{
  "num_hidden_layers": 9,
  "num_attention_heads": 6,
  "norm_eps": 1e-06,
  "init_std_qkv": 0.0229,
  "lr_head": 0.00888
}
Each number is 500 + 40 x the weight over the matrix's rms, rounded and kept within 0 to 999. Layers, rows and columns count from 0. Numbers have three digits each.

# layer 6 MLP up, 576x192, rms 0.137, rows 136-208, columns 0-95
423446537525515485505517489497466481472535481492455469509467533454504451484507467484498464485576512496526472501529467493495524436460505537462521392544534472481519460576523527514506496421446506534492547492520453581525522480469538508463491499539531487531610494520500437505560484478448514457
534571506547496500498447510468510574507571429540452416562491526494543530561501440521537490498494532497491509587508523502432459475453535457472499477481507564485560497481540535443455429508534513558508473467487590443576516425482496569465498541549425444542482499480498428497465479511507538494
537519521429582458528575581490529457458454502411504456507548508440412443461529428471520484529396468501519483557470435559490513482520544472479516560471579529506529492544496522508487503479515490544500483528503515455594569541480504497434447501441581576493542512458513510523410492454452524565
440499580483550526557510519461447515512567512462505507534491620577502494479553484527484462449434492554506576476495522519473456484495573550560557501454447514486464472512469491444517502482470496559480475519487513577542410519451510522490546454532458547501460499498466552450428511516538485551
522530514556460529463442474430471469480504443506535535558485540469433493491499541443469526524504529478505545498494447555480472455516492484593516516520511532451517496483500476515525516450553559470521493537420499490505462498481494553551560410536458515484469521449534463508500523529511476546
475501457452548476441466517485469531434428559511544525466473489474491566392535434538470537496530538496503504485441388510607482514544505523428443432524451521551539484503477493488484458515464539509474487514569548523524515529514505510491505492483480438515540493542559450510570546472495507401
546406553518506460536506475459546484501574513556515447451527467551438540543521492525449505500548529457538487509499581475638504472502465494453446422555482534419467465506492456535483585470509473619496556579472463515471555441484486488486488500524605463460472529501475475464533495536526478458
473503504548512443546499476548462500554521522532501519453388438568497492537491523428511542503564523523523514540560461488518535533468487538513610458505473515472463430484496447463414508516465557512502425492498540607486518594460461533452501538485528524490421540463516492473479561528506505512
501433573425600513440458503441536491512447479524535436476582491501507481474561466509508492568505552471529500444503491484478514537516528540539503512515525546453500540550486518456476503536546552577451502484477462431467534535460481506509459487479506551467543423555462482510512487533543463565
526507526498520431536535506473486600499542548396529512464471476482552577508548492579516496482473503514531550515550492520504593486460521494404458528506542535487503468452489521501534508535535553498561466480524470447479492540480493437518512481557534529483515552515495494553524467481484430493
451458421506469550490493484488434545497514559524536477477534519453542481471509472515545537525514500495440466522527481508540544530492491555515517499522519501544451493561517466510522542531424466530525467525540509428568535482506468510451565480534419489546478502525551491433431489544486489558
465482464435530463526488502518479534473431413583534552506517491459503498487511452426520502472449457483449507477552453510444491496475519458496584542413457512583473492499530458537489543540470536534474495466497438568516443511443518488528515501535504500512471476471523543544490491544565404543
509444527514493454467540583523442448492564469525519433538550523503494503491572507432478505474484544471470498502511490449554449503507537539543580459510571505459493420471533545563540520466501507486539449540487491494549505471495553448506514503476552453497465488489557489500502447460557445482
560479462472461476457469494495506442500435513550394527441527506453518477501562587551571471505526511597480516423496497433494520495442544510528529472507519511414558529487495510474515546616538520484581570458591495488544519469515387481495520482506507534568492504481562465502505417482514487496
513485497541513594476471407494460510432432516493536498540495394489473506557431549525523549477481449525503536565523493533502469514496547488500537494453508470499545453482446457419506524497542490496472493515545437556406452515520522488478457501554488529409499478490468456563553490504515478476
475582532570496541543487462456496467502541482485481549500512544490495483438492446491525410492520499496457531503434534509528526495494394575489463485547505453478528470493505514468524511513493458497532507502466422516485471471539555511505552489538446514489480531496534488535543451553612526492
468475514539500476443402487449446518556555509460440549482591425474526491462480513500461470475593438507583468484508474540474443480518456464450485413492448474489453512498464522472553511561443543538443500551497421512484499525490507534547515482475522469498507541479557464481499535525539525492
524508495509525510492583532510445487435462505537547509449543438547465501526497448542567488502519570466544524506508433579442529496431501465484471526469508415459495463436501468481520578574502545475461501546506539512458450562548479565561488488474531481547545512509463540472591459506547516512
479509464530561523451508469478518393530569495519561544491535443502534511549457451518530528528478518521515418488463464482519448527491516557495486457499456488539495427461493495525525436478480526458473465494440465559543567554459511501523467517475521509473534523478526514517445512477483566496
458491589512453542534520392436466460518522496551480439529520483375470510503502502578526460506497532512564425534472498498440503515485466490499498466502507486467507452517467487496491460513412487536459623519501497465516445485519498544542476507502505517486506485510527472552534480521540458532
493461524437494450493467475497541522503482490510538459584513491483430513496534518475484383583508500557523476488457539561541528470485473531497489527494561400483508511541482585455487456507455512487513571491522472473526560423482459483480515529493520534497507543506478478502427551492495505541
568445586491504479595519401455447489549482471472623447473465501454444535480407397548448560521452479464458531505472491492543448534467530594520581498525517508465569449431584511489479523580466593463485522501549473508455478490507567493551537494444425492514566531447470434549432521538535623460
474428572506549536537438486554519498554393491545548504441446467554482525518479509510543535558497517485597521486536509571444512513445500531499543482517473452459469469460458506440549513575474490490476463497464474501434475466425430442531586571526543475498479535493491477472485546535529497537
512472489559546507548510529459517532531490453535461525429543528501492476535614533486467458574466502526577504444540513491439515437550436541518500543511488501469428535563454552455500507507497528538456523517428525566437542438507492468508559521520486506548457482487560508455529540522463497536
493575459517507463447505455489473533546503478501529504432482505576466535448570506486483411503500545513483490506465530480402548497533518530557451513483473488526552478480503508540521506499511478507486469485467594564424455448505469521489518464555413612468520465516501480483542429565512527459
570493566530534529479503450538536454507467482483526415469543424501415449520477510444506497532445578491577521582506508499548542574518504448444478480486544500497455443532473405534565520495476525488486438499557476511503436520458467507444481461487525482481512527478526487510493522479537509511
505580533561467549507505503477456516453539462539570525450493550508506516465468487545465548476501496467528471543495548474491515448537534432568445452482435501520425520577504484494482401455541524521493432613532461431543435508561508489475538506514458466518521482449487522501503517549532452429
554528563513563514517532472500567454527541511588451544508481437541485517471488438545496502495522498488480467562511568537448567550426489494513494514438460486464560488495496485514472489439546498444563515413488552482488494499545491465444481513587477449504581458555538481544439564513496492519
471458540414548490486478488514506485448482571490413473486476534487538459529510487459459506459553488547513436544539435581400570517422509481531555416540476514493431494480510567460537510528470427483494512573491509476524526467491456504551494478538578528520500442572510528441527485522514506494
506520508535520485526448494518450460465519531545523523526523475537502485460431549522459504466526547469479520514489443539431542451461460544471454501477517501548548481510472477521495545445480559507450527474535499482434499487500525435530466517528519497555471511481540482512591469468559507554
500544490550445543435429465510512491498474566490470583486538475503462523539490532530496466536512516532604491521413492462481488490513508502450550491540456496509537490544538542509471540454578481474427515553567450528512460446529542563529453515552501527458577479497511439530627519488489495462
479482437475563442616519455470491506593529437499519580586436551479475445556456442436520564456557489525497499523551512490523501448456471529492542508524401583454467577524424549531486462480510561490518532443492579503524490458506531450420488538504482546524550586498503476505499442522526544499
598418559487530482564584519442543435528402479485499527440469490481438564490475521502512475529455504471584520428491540477448469452493527462506441420517534543424503491472555519474495525604512587463486584530479515509539502517453515437556530427457562526469526510395526575402573508399489488491
553495504576465458453494484562508494473520501530502544485550500457499493463518563576498488422490478486503501501454534529512545505395494477510507453547480457462548419531516497476553557454504509468525534513481480545478503595494541548477484498534514477472539518530523498462540513461531521493
550558517527522501479439504477513482497502533491520526499475483527524531475466525421530470527462541508463556531410445467513447465536504560486510547514485518485504503524511583476491428419474527481486527541495577409490565542492531485567399500432537482482520509515523486483570527454517550482
520503486541515487504533503454463433472509475519467544496512555501552495497494466511494502557438548546557543468461491563535478510489440440569549540489469422561587591519531484436478548493489517499519517506503468537538556528534431500566499503494543559507454496506478541433527527523544495525
509469492438580507511443540476557499538483571478598497450482540521462470422525488519480564536428414510494478499522443499552559522520385486479529504484506442465479534479502498492487528561552540490498544509484612509489532500471515567513441471474509545529454431496440446469508454512486539495
503468525556526391510500422459500472519448554484463484375461513462515530487486463484476569560580496533479497538504477498529513449459513505513538564445500473480521464502490461503544458543465480455476418444547482495474511463517457454535465494466434499473485477506442486499533499519529563529
508466445534578520496481475460551581546478487515501523507510494464485456436481434522447538557501443460492514502538446481494561439485455549472540530577566429505486494488514527536482494493511525495425460460479493500487497477494492589627483458547433505537460519478452574450544450531411494576
486492511510499510527437520445549482575514576463564599519538509489511531511512457455490433434532495549558472500519445462522461449434556484468520507497442448515485474470503479559578479571454504508516503552524482532421513452460508481498625596495541504446463506499516580501577440508486433580
438611481436560481492542526479460523470458453463525537553481557552516558485473494539479550536405515452517468563481504541530553373432500534530557508448534498512553514518490589475475445511502496543510499458429511517492456520520444511507497470514497499483534553490443495396502478523496536498
522404519514501522444389530430573478445486497465503480447540527466428524498515460553473447548532513534472527552569512511487567572485563563552496503501479521519482487484465515501507425557411480552494506495516493510431576504513440517468492570491478504467496516527437542537518472500462505504
472521583507583472502479537518588498483564479415523497442564473513494464501449517486461463483446487520498466455564493514456466526468554538487520568568533512533530462508453494465556442459544514454487516561532579485454508529513518467491519481515449559490452500504462488485478473528483514555
553506541448546433497451472499532472502516443490497493576525481477525447532481497533555551515489529483473444490518560456507533499516536555478560497521513510425461572567539568538525474500457469540518466484554560490562538504534487483531528531493445433501521463532454501477463446528454586472
552522453514560465521505494471479486540489437489481507477443560509477469475524528434440518535510547550524542459473523440488487492480556548522519486450563487553505513474390514523476489499480520490511476537493499499530586489428474564389463473471586503447593494500502487544535468491431529555
532480474488540473569530522525504504489451511536482526584494493515499526485478455498558535479481532515477522514468442482502545518504526531470473523445485546468575475584492564478531511505513473491439523470513536521512410425501425477473456510514479497488490533411499465550519454491550522512
533510522516490472480457467507450511495467532488537511444500433567469504524477461503462546511443573502540487571475499522512528562453471502535461451533540458530513477536516485576421513481448552490515517493471544545478481486527457571508523410469505483531473488549507459495499430513474546494
454379504504525477551445477496496466487455514548580489444499547566450516505460443495518499465431450435517557447551492546529501492403507577471460550473401554461500510543525519439551422456544528545505531462527548504456513445431529552470530558491463489467484564541545534474449502509492525422
456535531527489484501514440459502517445469479503481510493466575522502465556567443465524517513454489409529528610522525521538483501518514486462518498502500565462448495520489514516383515504570525493548478613548570438554471498501471408440471503385461534464499532501595535522529466472499500511
446525525436505480502512511536544524478455485532489536440519468463531480518543462544483514526446504526448507530500555454520428517510511587508510519428514442526574483550494534513520563419484446438537498523583530522472483471477509458477553451532514563572461497494594515532463502511578541520
499512516514560521431423504551473507469473546385545465520497471543492444522519532473515481428468474461521496452448509497443453462464570500542516503470562491507471539471561578455514505514496538592430531544526485560513465479512472501469444469512511561541529449518474499499470457443468586510
484461558527496515467385543528498499426413525485439465569584453534525526474526443520467437514422534487557512556506551505549433457464415519510525576458564498520505545496546390431531527504492494540426475467532512499507490487497533536478416432540480489521463483552500499509530527494439548528
537470487499524543529472519489447495499460523479473461516528527553491546483532497527488498544499522471490468496481519579541572505482431472484515444531600417496471518576469584509565541540510475453479592495462475475555556460533476491455443480492502531446546573416455449471571466571496532397
505479446532482479516537527516520519461487546511534508538489451442523534483504523525569615490532513504534526479577522531477447461530481484458530465532477561498503424504463473529549538497515468434497509462497545523449477503513500525519563438477494492470602514488480422503482465479488517569
471530492509500529455511480458550507494467487502539412510635523550503433569482422510505482449536508512487458511554481492505433492507542531502506480555548459521488415551479503474594461520473487530507548470510525495520509457483401531491482424534553508544531498453571529489477440477555538511
500542499489533562572459566440517539493509506429461501461523542509514447468467505487515488527463543501564456474524523493464565528470511486491525530466472504498463523499439521478444515528515505487507482551498480503483503458542457548506456465505544510492529530463486461481445470416492457524
479534518451512479493490498537512478417466544514531526539448503476551423479498523548503501497487553525488525419554501507509543543512440455529504553500494515504471511468499472468522548574460554571483513437490519554479514581514497575475464501564441514512526526470535466523538517487456470486
510549506500494474462450561487543536418537619548482534479529476465557458503518478514502464465426453468484500470554518503519514456502526519540495512423577511488471500498468516512566506537406540430541433489545516493473469508534484528558389487506535573501537539466457522544409469542522509464
471556562493502485448572461523448516457476528531471459479546451488496500483460491494507559433510519522460521499506485487589532517496481481562479460517540543559460465516524501463506549498579594512422416428453562513560557492479544442456504521549470555489507542442551500496502447420466509600
482545568516537495512523533486443532469561448535483534494488497535560457502530523539468491506443513549538430543520524436428464545514404508506510499540517509485436473489461480502460542433516512435492455458529509516554472536516458506498551488483546460479524538514539550461483530475522447445
509513449592558559519555486484497528560584564605503490536497419546502531500523447549501497505408468497544501539411511457504528469466472557510439539484492522496494497471539501448521472500471538476402404478506484420469474483453544477510556536478478561520482474507525474449509478472508516461
508532524510465425528538536515483546513491507555443431499488539532458477442539591554469460449501522489533435533469495468506473508534438516493470507510492463526522529419483551500461473533533510503561539457512440440448473489497554558541517525518563495463560523555456498486556532509446407489
470489633577466437495473506512471492404570465444545520485479497518494475458509490549486531619492475459552478541507492553527509466544467548461480554441434498453498445480468518461479442478571512551480420450545552507495511493529466459565508500502566526529486489462487452469485535567583513563
430470536439539519494454492488490487517434471547467537472511566571505494475477524507545487495475555482485522516578454594491505503532440493493519482547461492511400556522490507450521501507478554518504528490516482534580521439495501448545477489555505501505560542587487508481511458533501478401
515546459514484499469547519502491536496490519554468461484415517444461543494554430463527517528517504527454415530520456509506471452536498478465438490546473550523492532500462493512426447553504542487468564588513533487552485473490649505446475533464477489538536563506547495511541458498492476493
479546552442514503468420502441507473461560496522525497564519405502498515510463491453572429555464493481532508465547490449436485555407498519460545517573509526544497530523514411556527444553498527506450508533537555452503498473557493552521473488511538478429559564538487526437552459429488502539
441524540527487426424501467506473539486433529546483386501460533498485504542527535508490601545505460529525559499565512505514507484476521492503574574477468547461530484468491504535451457475532453513393465485467514548605440511487534453489514457501463504491558492503402520469530553472485473493
560497514530500510479465510454557480494466578461469492451578540548473483496430516526492576543429571527523515441480554567506510584457505470559557513528519463497465503440492570487466531484515544468483445506480534498471477452432492508405507514492535483541467502536497455519479561568530467535
478488493506488504546562495438494571505549550541511550557497472565461487500502508523481485469501472498543496431563614532526422453480464483509591483531556474487537434497492476528490482516496607517452463508483598426519449390521543518484489528526517510488542558459466479463512491562465479525
489488520448500494450487526499455526482483446545437554510474475487464534432530519489434562474524493445489535468523515487486426530498534594554506490499464462393432491468465536509491499539492475489437503492481506502456467432466473554561535538509424522481503492499575469465540496515548540500
567528472492445576477527426492513531453488446453516479567504557508452441504527574513498459502431537512487479535485471469462519429505608514537522468504558483525424545485493442432510522474484515551507479627510560518541438490489452416465532465536539503445469522450528448493462503472523473539
516512466507538470436541560504508502471520525524514513517469445599493466514526473499468497533523431500541521578497430525517492470465483450507491562482507533490514400478603549485458501499498517569499489492464508526512473575463511543515542484469514492510410537527519536453520500540472474481
490497508467495459520523443415608490513534507466512414552549451541444464442547439591524474537551432419470487466534519530520545444437554502526525561506519499508583520538587481454521521506459548495480507460529406511540462446454523509459583498455431464428565540466505450518538494524491472495
# layer 6 MLP down (transposed), 576x192, rms 0.0814, rows 136-207, columns 0-95
536483556561499533554514511473492544494475400506553513503462500507534525479476486541499446532507411454522570454474466599462443524456430476584520463499453493437467501469524477521483461448510439515526482474527460521530476519541498486534532483499493503508514496515533542500515531537574577480
494461421419549457530504539526506488451542408513445567430501514522440513500432470568599485430508472538539502550521547515513499503534485542445551476438422545467451486479436557488492471481516479527522527560505527482494580468537482427498547496498482411416502523503510514450458472509529514483
495497474535500409546538519501483487610530434496455472488530538467506512514539557510528544481492531485491499526471499520443515527523496525469465556449461557466515505495521505478594506486524501454460523536480527498499476497467448450478516463485455508489464447498457462446459514497510525496
556460490493525419528500485551459469465508497518441462535517555531495553504443478577451522530447500544546541609554510452493535505432529485473480442487476496518531429486497550507434538500475501551536520455543443412442450516493533462483459484474520511494513458545498537558537548459424487537
523504522553486441453487452466531450548556515527512507487510543506473478383558483463557515519577468515492514409476548538523473505462395560453495476513470545468461474491470523531537501484505573551546548427494475487498544565498498518479501444609497496508549453573425533490450503594498472485
500490509470473530524496454595467499483480492482465516488519487491510446595468553464484494476453459515530505421531539488488471485539534500458492536558512546528461456546435459499513509459464529542504482473497469514488548491500474538537470498561494544552512500544557402452446492485530557551
506494460509526501536540548495529494501433460547498487511547494544471468529499502391476493495535460518527566517489450526503459515525545447493525519448471503478457474483540505549456411550512539521513435445458420444491562516499487515466536512533464543519541579495436494483541480413490453517
531456502462546459487444486524489508500483442461494496492516570473487470481507549490551428564569487486490470420484546495487489532494519547559510472431495508490545550535483484457510551499480516509507491463493514480548385464560545498471451504487533469463555508512500455458526429516535458464
461516507543434498513436456489519466480566535411479515492500496508516556517462526477543416522493527533504449520514502515477479577512491522500472550512440548549476526487509461547527559516492381497531467481428541541516527530545516517515573507526519442545487502542469585505448525534475496505
516504498548460477555540575435438472533472530501500467536505525538430567434428465592488502505474417486476443504535543549501496459466512521503472512593478560568513536558464496570497533360498375566463533540533525455481550507478457454481484495538536481514520564432356453506493586508426512527
590522578473518492531452523470470468447545481508515498512466472507519532558594436482550493508498421493573478510522561509475489481442491493494411457558565516493513551447527603472423512484530563511453478510493509549450398510460567478580470488518550482437460532501497552514511521478506514451
514502540526448533507486545513537501477425593481522508542474523503468510510474538565454601458409560515505509531531518502464492504483464516507483427501489506524456525533461501518489445509547426460485572512451493488499489532476450490482534466539494453478507514517537482495511469480531478515
438513505536496475537478458488484539516496435523504501570538506529530503569469458532488512486531442483511481459555449533499421540504474500438500489495522525518493505518462456464420492492560538475548504536500533427508436496549519496544462518482487525447541528491469504481477504504485503477
445454430453490568449538511457485526538505508494499495435519512552579491497446491542526467595539555528414452497451529471480466524513456538498477520502554474508494531471530393658550593506542357507618560464553413447500567479443454518383519459467443459553506512496502534504500556482543388512
543474418471603468510490506533482516560498500524533520461463421459496497539506522442562503510476472481464507413424514495525584473488493567497446453523473498483469471476547505522528461480530561489521484496521491525496486488483440454477496497548555562460537505513495462495492511515455464511
530441535465415446454470506525489557461529433514485467477465486526585458496514535527499562545477540450488548427490487488474474435575499453533510477497627509484530498557512448562535553613530452511501471446460490518504501471525495531507476458466496509488484436421505484600503569467497481498
530525560479497541451579518480527499538570512490536506546496463509508500510569534479479478440469457508413571480552569425481577515459464460514477525483523441535542510463483591476439517460513559479479483540494496480485491504502604435462454428519530454471604470515473527499492476535455539507
473516485455469543532545499497534529412520528471453470571469503485564446517545542546501496518426543415463465531548541532562503573565542566571460507513449449423429426490481545518500515488441458460497524515501447550449427519503438486527476548474490483528590607525470551533513465432577489446
454515507546520472490466457505594475511521484476535497490571513536544483483478446500507548539516444521488495499504499533496486522482521458501541536497513516527530509525459545527531550485462491474467490520469523488494414542455454465560460525429460459516530459506512487476437481615433461573
466516451532480497480438536503535447616502513507506525452450493482459549530522530498529458537514548540507515541467467512516436499481536465499409508435535516502497550617514568503520501497436532509504546494453513608527492450589504559447441547509518541517397509509531529493462479571554513506
503476521557549494493426564454579565492458468474457483433493507494568432494392536448494492522476495462440474494409471491480531417454501513463453481478439558499498477452520515572483498542473548484451537549517477491482501449526506532500413536499545557446502488558516589460463443519527540483
516480491438503530541524562510559502437609505512482512416439570553412530477545537489448570520541591445530495520484548525425486541508528458474450536393543506510455531489539462415449512480541491485473458484512405454432528532497460468490427464529580499430544511495521502577577513530513520469
492454385545519488483538519467553476566552590431518456451512529508481405459527474499578411502437539528480441445547501539527505441447533490459449483491497549444496549518590529480514493518464561490570512531495485602549514504512513421552481538568525544524487473476505501458410513519519549485
452489536530494474465440448522467529558554471484457516429503464487521526435491493527496480419455573413489435414610503496536409508522578436422414473452428492490500503507506487498550462538444537591470463555467569523510526492424461583576457476451479517537465516485557486578522541506515464531
521590430457459485600552420482506529507521544426527468451505527565515533490520565493513522504521459517469549509530504530527533492415497541519495494453443551485496543480549478576510525570433493475452410541562508454506485506456528485496536503476485514508508455503504468474521519535550466474
554523493526502495523484517487520407395515491522522515459486533491492549507488543483484507468571459561434461460489400501451492416536496483489436484463498471501509458513438541501539511455505442543505510539423512461477567557395486520484469524455527515508543469464545481492524440489439542492
466510511523549493456464547479466469459526508447526507495522467469561570498520512496571470547463428507531418508509487525562452537448499473489484466525495445546445482443529466568485490467474555456401476495547518523432514528424505536507482511495487573437476473406492516472484520516553543495
539533458477500589531517463527521482496394463493479478503519552416440498550510403566511529370466479539509424465530470479482502440505472447558403426467489530501423425557467576515514451534515520547509554473466483478474569564482522535486548409496524482525432466504479611577507442477520529483
482452460559528559547463482409601514484496551510467446531541425494586484507480499525506484430575502533476493488530496463470575559428486512499536498435436515563503410519584530411484508538516477449606515565482453478455514477499474561401512465545582444486495482473511496531522491516506470391
562499498494524452526527579510499489455459499472530533503539496498502529510513465493569515538541506526578494504479488516502486533518472443471498537577516503567468504460475470511510455496473396455483487554459461478546582477590490526464475542417473535427516444493475615477421434537526524428
539472484490537439568545520496500445490497491439434648462531479432496497469530480420559542514539476496547509519416521518478488476521520486582520548536592526526456506595430449539549523572525441521472498448476534453500513453407510457509484518422558466550545514570536554528465480481531502510
446551464517512591515501514496532418466470503546452446518462510525524568487547456530507548537459511570549500504561519516554456594468473490499537474457458542544487525532476522456448533459420528560495547519429507489473463426501457480511439546488493485535483523491551507566468470517511476448
528445559491491437579498607455556430499559436478600554488546444455502545517545409544493589546584446558505509543558523396513510477433558498598389403600592549513601393310482476447469504486561583446554540545559463484508408462592467487505448505475489469443502471450534597411611519432490399495
522475509507509523602502500473509470633525481475513477506420447561493487496499565535467490505505494496501526498476451505600545525557572489508543501506511535452482557554538504539520521547493468538535490452521507476479520513497482493597495442523530558466512473508512487507502524517540548511
520463482490528509497470477438459450551516462503537509521491474509500531506513538464502610512448476458534534495488453589553514482506535460512446464547559443526540494364423461522529475524502481416469435490506513543434525447510445518492495496556544578440425531571428527526459541486446483512
463526514489536469531454509521511484485495526495467445472451467444518517486517505504478546441524553491525470545533491415485444508514483571471476475517426553445489517516502519475520494446531546537411443531457554486456463521543469501477487469582495520549464463531490521431517479545485522493
514468507501506562465493492529408510475455423520476564562501473504486472542583498506532469472532513520505517501560449614436455484535487467514546495539554546457476457561509485520472448401545531471535473455498468495468573488532480474417520480506507485509589528548461524509523513492563468527
451512502460446443444466552457443496393485519506457481550556422497547502499481457495499510524547460464496462503568490456510499553508452486493468421476520432475496538538529471526441477484520466532410533499546444535434553461505564498559537529475545510553538564482466522489547503495560447473
495501466510554496545472477514378511477517534454544527495516436434449484526492488572504521429497519452485494441510475477487498447484512462532417555576461500529563470439555462497520508509526480552530449599506563493545510534441474486578480486516508456488474487472504438582566516412483525467
512497548526482502517531532466512438479469529500454478458536569472478488537531499544446514493477543498479465458477497460505465494473457529487505514480502439554484538568435465536511548469530490477489589528594474415530515552487532560460501477562458510465466495484497514468398523561414498473
524499556499423443499514582474437497535456510475494468423570479493517475507504519516509561422478493442475501474461555524487468517448485529530543497507563489487497527603515487493480564442434501469525586573453451501497443504513519510468521543522508501513512511484522496545503446438468523471
486516469555488521518526478543468522506500454518531472538523448549469485512497490510478500451486502558425528475428457437503450466466540526547551515565450497482561490500432524461430473501516474446551454522556469545495490517500499511532424500502510524523549509523513527501456417546449414517
556489488458466472455553509450502487462518461547529437535478542484550567513464436543493505488520524458509504442534426449506484450463519531518511490498450446531491518525556504536537513519512520487535454470515480460523445518517477469484568461451485573526484561481530473477489550482462448496
500505569465448518531524430472539467535444518490467534499483573544530508504493520467483443490419539485529521507521458544490560523476578532454441521531427508506497554568534480468490546487509418460560552518437508404505461584509455443525505509503432518488466486558510439550489390463508486572
581503486483485519554557467512487554518403505444438558535495474548405440511469554491459532556506513487529558509523577538503430504523461529496508477514452526493530588490528520534563505433570519461500531474474499473551489514535561460552554488471418411480549471465471556515524455525500515433
501477477414530562537497483546532515533506524529517477442448465557530483512459502527485484547505514521488539516510562491500490497494456525532502552481452427505454460524471472510578496482487464522521474507526487384500560573451461554492524548494491493462434425521463547482494491607450450521
494526473481560436496511561455579445570505488510494456577505530427526541505584453512431493461462475501605472501462487477578453464492500477489525459481468472458480454463501518464427478495551524529449473483462540480544489492493516501513550496548535574449565487531514473458524561474546540472
485446479494490532459543478509527522528507527492413556471515549556536519577587410499471503565476448556558497516545439576433456478492477557477509508523480538599484474519417464539474522465499536461532522490486562453394473493484528530478544495511525534460526467502465516570472510554553521477
484510488478501478437398535473523492492472544513452576518469486555488422453528495501474463454552451501540432547465479499453534461456578512454508499511518582530506525547473496472501504560523508476514457581549439515469527577459553465492476494524531572553403465600489514495498475509500492485
544508493509598467543573505555486449504545526461479551519502519511488516517487465423537523485503464513523517529499500441495505511511500558519515493468545571494535499492529484489486438491454479530553480543509523504499506463574485483513546524540480511466524523447499478424551455453517515509
518502475508536499527493516415492554474566547487495525488538486550510560485458478477552505547488436466460480513543521556507509478474511449463535538499415498462544425509524508466474544529489409527484524493476505528495547493473493548513501515506514473476436522466514443509501499535500451499
494448512534479465468522447536514455502501485527539425462550461567489500551523517514584562518487554518461442548613521437491506489506445463522522452451477543525526523528494391541553518480530531519489484458530536498470484461528524516534449460551608474581436568489521506548523481565459416529
498474507501571475563411495490464535406539534484515519542477507501455532567430487484454524498485490524474591517500547422553531517487514498543546520458524519506449446467421478485515439427516496528541514482479572510447529459478534478415537524537491462504521490545553537476513511517530468502
488475582479452485505519483509452549521531474497449516544404496499489491557516518482486526476479482526506489447538423544441518525446579443473503539471425501551473513519465475550517540467503574550503434440519425411535569509506539555464511498486486521600448479530521511518512548518434444483
549497446551569480460493457564473483478503593520529406510496472480555482506539586426530441461489541508542543496473450521475535528445573494465451552506589448516526451536560492548508476422440517482421520519473523527529457451530505488460528473507510504471509477531476491422449569442482523513
468517498483483446489496432486435498503469459464535526518522495489425539487513506526516499475504544466486486443524493524545490513474538539485515503495528475464456478537536481500518499533542555544490528571503523481469527499544454466462587478504644498484448532369522480547486553544499538488
471479492491478528470583541530489487487551474533532493464458446544467515488447505427541546412516520526499501472479562543477522470521492485437519493493434507401531450474513495516549499481484548465547450515554484551515460498509472466545484570505571582562467532515527479439446502494536537491
446456504519456523508535467526484494467520527534485497542536465536518484479507594526377550540468548431465499527508580447483513597524507502607443467506499476505507421457453525491493518417550498516556505520503554459524561549537490453529524482413510533494437464524462473468457486501480500534
508463426496490463519531518482523461512481448480597483549597521433533452517501589518476463431494509555583472533582479484593424449481553486402470479529425488495504542463502550528516463573527498529469531472513443484544568517450503495442498477471422487518465497477465519471503545451486483496
505464478591455482500496530506525548453453502466555476464508480467501509451507473530533445522418515541573482510494598517531517450488492470533469547534460501512545441482518518508497406545518491496499460522445457465478483517465516494569538563470542468497513469547560513483501502500510510535
534499521418471525478469475490508523474479484532459504531516558481470499470523486502542452513578488500503498354474483516500608548453501494459525484514474491447517486511554560477478600545488479474452489538524444419529545498445464433523496503577487524467460553457510545532488508494499533459
479518506469516443460543457534471523495471518524511529435432433439531544570507469451521541502459538519555475494516432495518468520446512508479476434403493429511513483526526431475479501452455559504480547552508491528583467453499522523532506468420485551501415524541492473451530531520563543532
533567523476482501518467452482485550537514477509424533524494523458534514471523396475519493520555460523485509491430554459456483518492489496483503553474452508493521449491516486476518483476503422530512447483522516491496432496509508474561503472470488470557509584490460478425483480516492515514
547504504512456519508593517548439501551476538546560479506427469476497457430518455454516490532497482469474500540410506507456516493532506462538578459544532483502563516521466514564509475451474549480546469544528488510464459508621415490467502651481506537532507485522518504591479527526505523541
447465524493451455500592507540442495561506528511482475464500537475502451521560476462485557428472512493509518557494476560566480532507538467533400452507555467490504528562494458428563494472524503397552468494495502469473455537563537523473445508512500537506515493524479455501541425413470517487
468518446483503505511534468537525530586559487443506514555466420470530470612476483414482557480529464492486429454575553546474517556430530457483515652490469490496496468518557447555548481499482493524533434505523519520529464408523496478500560551482504534509542542512483518521487450472573544603
462598482467509519550528491504419489492512500530554523405514538486579474501502510511481495497482481515510492505544503583497461466505461555496483474531578531514536515482465486453485527507461464502547504487516472440439502535530513518548527454539510530482446508424552495427498495522480504466
462487463469549471522500475531444511542492426553538522448487498455444496529447493493522525440556432518490498519531450472522517522484440559469519476526538532634527448465511549457546511446437477527499522536500497525537486469435534508516517481526482507395453476482571479496603445482480514529
567491474458471528482507532508582488476489535511485479437474487467525446536457574454491389471500506486460490429550541527516484557434510557486496556485451469484446485558582517504500439491484496478502569492470462510510474454518560423552534501465475468497488505429484464444538523551611573485
552539535461532505520472504464509510589434573433447490479503480507506550572523387559450484568515601465549505452452503494484560485521548500510496535513513542461579531496465541506367453472415495525504484463472467467501551510471493536480542527499550462507421439514437561522523540551459511479
527485503478467528539507517489564610435455442529520468509571502577503492419521461487534485582437464509545483472462520489553544515449567524524506484506405449474490498492488502474490479480525555482457446544461517532463464438500454491505496521563443540498555539530549521520532492464470491456
528436544557479515521498465510481471500495468481513548509542441442527518546447485496554478490513558457509505583481518519537524540477525534461569479499421541456447496487459552468519523509457461529519525486484491495521466514583487508489514495536524482458523553419570484507509512462528484474